config = dict(
    hidden_size=128,
    lr_mult_o=1.06,
    lr_head=0.00527,
    decay_shape='linear',
    max_steps=8568,
)
Each number is 500 + 40 x the weight over its row's rms, rounded and kept within 0 to 999. Layers, rows and columns count from 0. Numbers have three digits each. The size before them is the row's rms in percent of the matrix's.

# gate: layer 4 MLP gate, 320x128, rms 0.109, rows 81-94, columns 64-127
# up: layer 4 MLP up, 320x128, rms 0.0968, rows 81-93, columns 64-127
# down: layer 4 MLP down (transposed), 320x128, rms 0.0952, rows 81-93, columns 64-127
gate81 091:493554505535497487523481507586541466448525533486511494533474450531518554510554509508508475607483537493491511473532464543541540486536534445508496505487463527517532509505499488548479503492530508
up81 096:485591511558480529493462523479537474465498525503580523478493489553442489452402492484540425492506498484489488514540488496514503541584511486483496473497501547499490487564512477382485479501498513
down81 098:625428520502492486522538396474499558510568546553563549417511444491487502511478437550458468517461546500511470514491468438486448544420514515508460486439454528447576496483529527510500476563491541
gate82 093:454550500497468511457466468475474506483499592467544553496454529512495467530477500500483571537513506536500511526561529500463526442468518487497550492482531552463497391542527519481456523516495540
up82 096:529510497495547470543536590399472524555537478508472472474503489476469477487529592517546459473549518534538474527484497529455531495506495442459530566461634564518473499493486419501438503538443409
down82 097:472465488542522529447500410545399538535501462443472434546502507506479491511522494477451495587561526566513578553549498545546513511459452462522483473476468477527552470486534455459567536533551508
gate83 099:416496424490446542514550474536535534508481496512466531482486418545515595542489446530449512545455522482440511544479535539520533478461504484461435557481482501512472471479510507480559517561516501
up83 101:497435512447593442589503411536488474484505533559491454500488426431479534508470501514541505515493435536441505541507487571454603503508517493497463537556491560517533519472532558456484512414468554
down83 104:473509482425584530529479459493525488535546550459532504515500526477455515566450463501488537544482496509470453428504479492531461500489501499425554552530499545484518485515557477462499395464492535
gate84 104:499466517411412442486484551527524524494481470516473544491484508613510493486510538537495490488504522464490579530582583546513516445494497449455404495510507474480481385495505525436455567544475553
up84 089:459508512477501453467473481351493443426523466490466529564534518516444526515487550491460473523461506481520544496502479487537486514523498484516489485465423490550460457546484428432504518514473505
down84 097:418483518490515504534564502542421522470483562518514519441513508517509456416526489467512478493428456407513523550528523484492447444472546431483503469493532466515524517477548457479493529400498548
gate85 102:459447502474489570473514534493497480596490473552486474466522489456462494466447464563456536470516509468497434511530515408510484472554553516549593485458501561428455464591486511594563550515502522
up85 108:515464463525507545408523441493487414552496509551530571499577578577497550482543446489453524497592555447527565565445522534477490434526538422501507501500467524461438510511539479507517460480545520
down85 105:540478558488501506536590521427557435442537469473524460499509473491536536485464551484468491489385513549566499483478544601445502505567478465456482488482477466457480530500511453461478485476439506
gate86 114:442508487432491536494556509485527506498553486550445515534480491529557460507428539520438533573564498458478493522543460469448441505555558488534464579496520527408445431533530503503528521516538537
up86 110:470474540502555519457510532466489453455492540568490440533434500497503530458534521483487520423415471521526472462541481479544460482534480547595608462468492399475489482452546527485520543493415495
down86 111:460565571534508583526475527418505551517501447456486536509492469513475484534523560544536540493397453508460467501448446522482513478487527446474462418507456581528479530497497543525510440474464460
gate87 102:455459546455481477535514524498465480524552403489465477484545506453427514479504517496452501556572562500578483466555526510465470528528431550488539518443541483441478428598527495510490550527500492
up87 106:489584557501515475462530479482520474448514383552485523559562551477477465523520536456529483433486417515538518423489502463519463477468546493485518435562514477495560517451552603519496484444373502
down87 102:550469523477500522445518504531519510431477517465503470498442522566502529467532519474476532487374548507491551482544512530460521549396517478514543503528510449456490480493564490406551443437608496
gate88 101:402536407494444492475535499476518573546501471519449488468510505551536518450480504487446496539481562550543539493528546495513477412519480537483456512466481511505508429513552568448524549463503515
up88 096:487538524475464518489545493480436427530560560449515471475443526485550498474545554569524507569507499527499485575468454555445452524531491530480496511564520597445501538477498487454510444478486454
down88 098:512448512440476436495554484505464546437458510499525523549521498496519547517457513542461550530493480467562459529506556526568421446511426541508510482486440509567474487456525542528428471547511423
gate89 090:481481452440440513516570495463481500567443512490492500495562501506474530485477467520540490621549536479545539420530543512496504501475536474549478526440544481429491456496464536516531516524522532
up89 097:503605450528538491454444447480597526537529495484470506440519450523512443509518524471437560505557483458501494515497445500548455425544536469508507499509560539497422460489515467524507501530457552
down89 097:437549404502490481567537539454525536538578509496494463456527506499510499526563526487541534578518460523489579464554560460451464434549519477524460537492550530473417440450453482508560499448518515
gate90 094:522519477508505495516455508472525515435508517477532434555468507487545580491522536479537432569560447460454480552484462482520605483486573446489484563536514528436531517498507484491509527496470446
up90 092:528508501446480436499518531469512525505549485529509583461530543472480483519463479499518593500474457596526515535528498479483498528482471540485507487485510452504449455529489514488548509494477565
down90 094:541536472527463472581463474480531463464542459469554484612528552508525490502523490459506436474502596460505489542496542497483472467570544497480454594462427528491451514588489511483493491494533495
gate91 098:453485495456479480425496477557531598580427456517534540490496455545533456464431470583455528564442518511470513598518537502494482486476537519562507520460493535491462495469486496504524491507427515
up91 102:543452524493553462525520469448440532491487459478435479461442494459468493509501454485488595487527446529504481418563512455473532568530493555503489485525529462515545422512388518422526533502448538
down91 104:423536423488489475486511456564467517488429468514531516490443461484510480473501526508458474517542523430479482484524547482486553506525456532469548494524531561481461554502523489493532557481514535
gate92 089:503562454444441466600492449512548520541514475531484517435525502484532541559477496488524436506493577527513469487635505471442462474494490515515405514550484468442495531488455555526492579486495603
up92 088:478500485497505490562422532604621489534436505470519488519524439418523494475444510572472492444485452522477499548538483550522444499443481548507518528512503508501467500443503452525521538481538555
down92 091:603521485522438486525444452526486486462421422547484536491595544464475527528453511492495500521568427575475472517581559586456509466451450552567472426515509380546512471535488587556488516497482508
gate93 105:461506480504477462492523502469466606521499454518485477455452540526491493463554533453519494450548534489474474452541485480574463498447570391569524512470500561500494528518441489527529547567465461
up93 098:468483556495543498428527555505461506480424492505583557465516513445445512419443512492535513469510485517492506507560452483499397521566496580531532508475575512516504475450499518497518532445433459
down93 098:578440566434508472502476507538508430451544479528495473534453508544508484528437449488496571523483496438545415452501490577524503528489509534442501495541467423512505559507512436550508429489517490
gate94 100:506479475515405489506524538524497462500513562457468431522442550543573517550515587510527497421466553538492521498540529519474547486488460451522482419561456536406514501508503501537420555417549546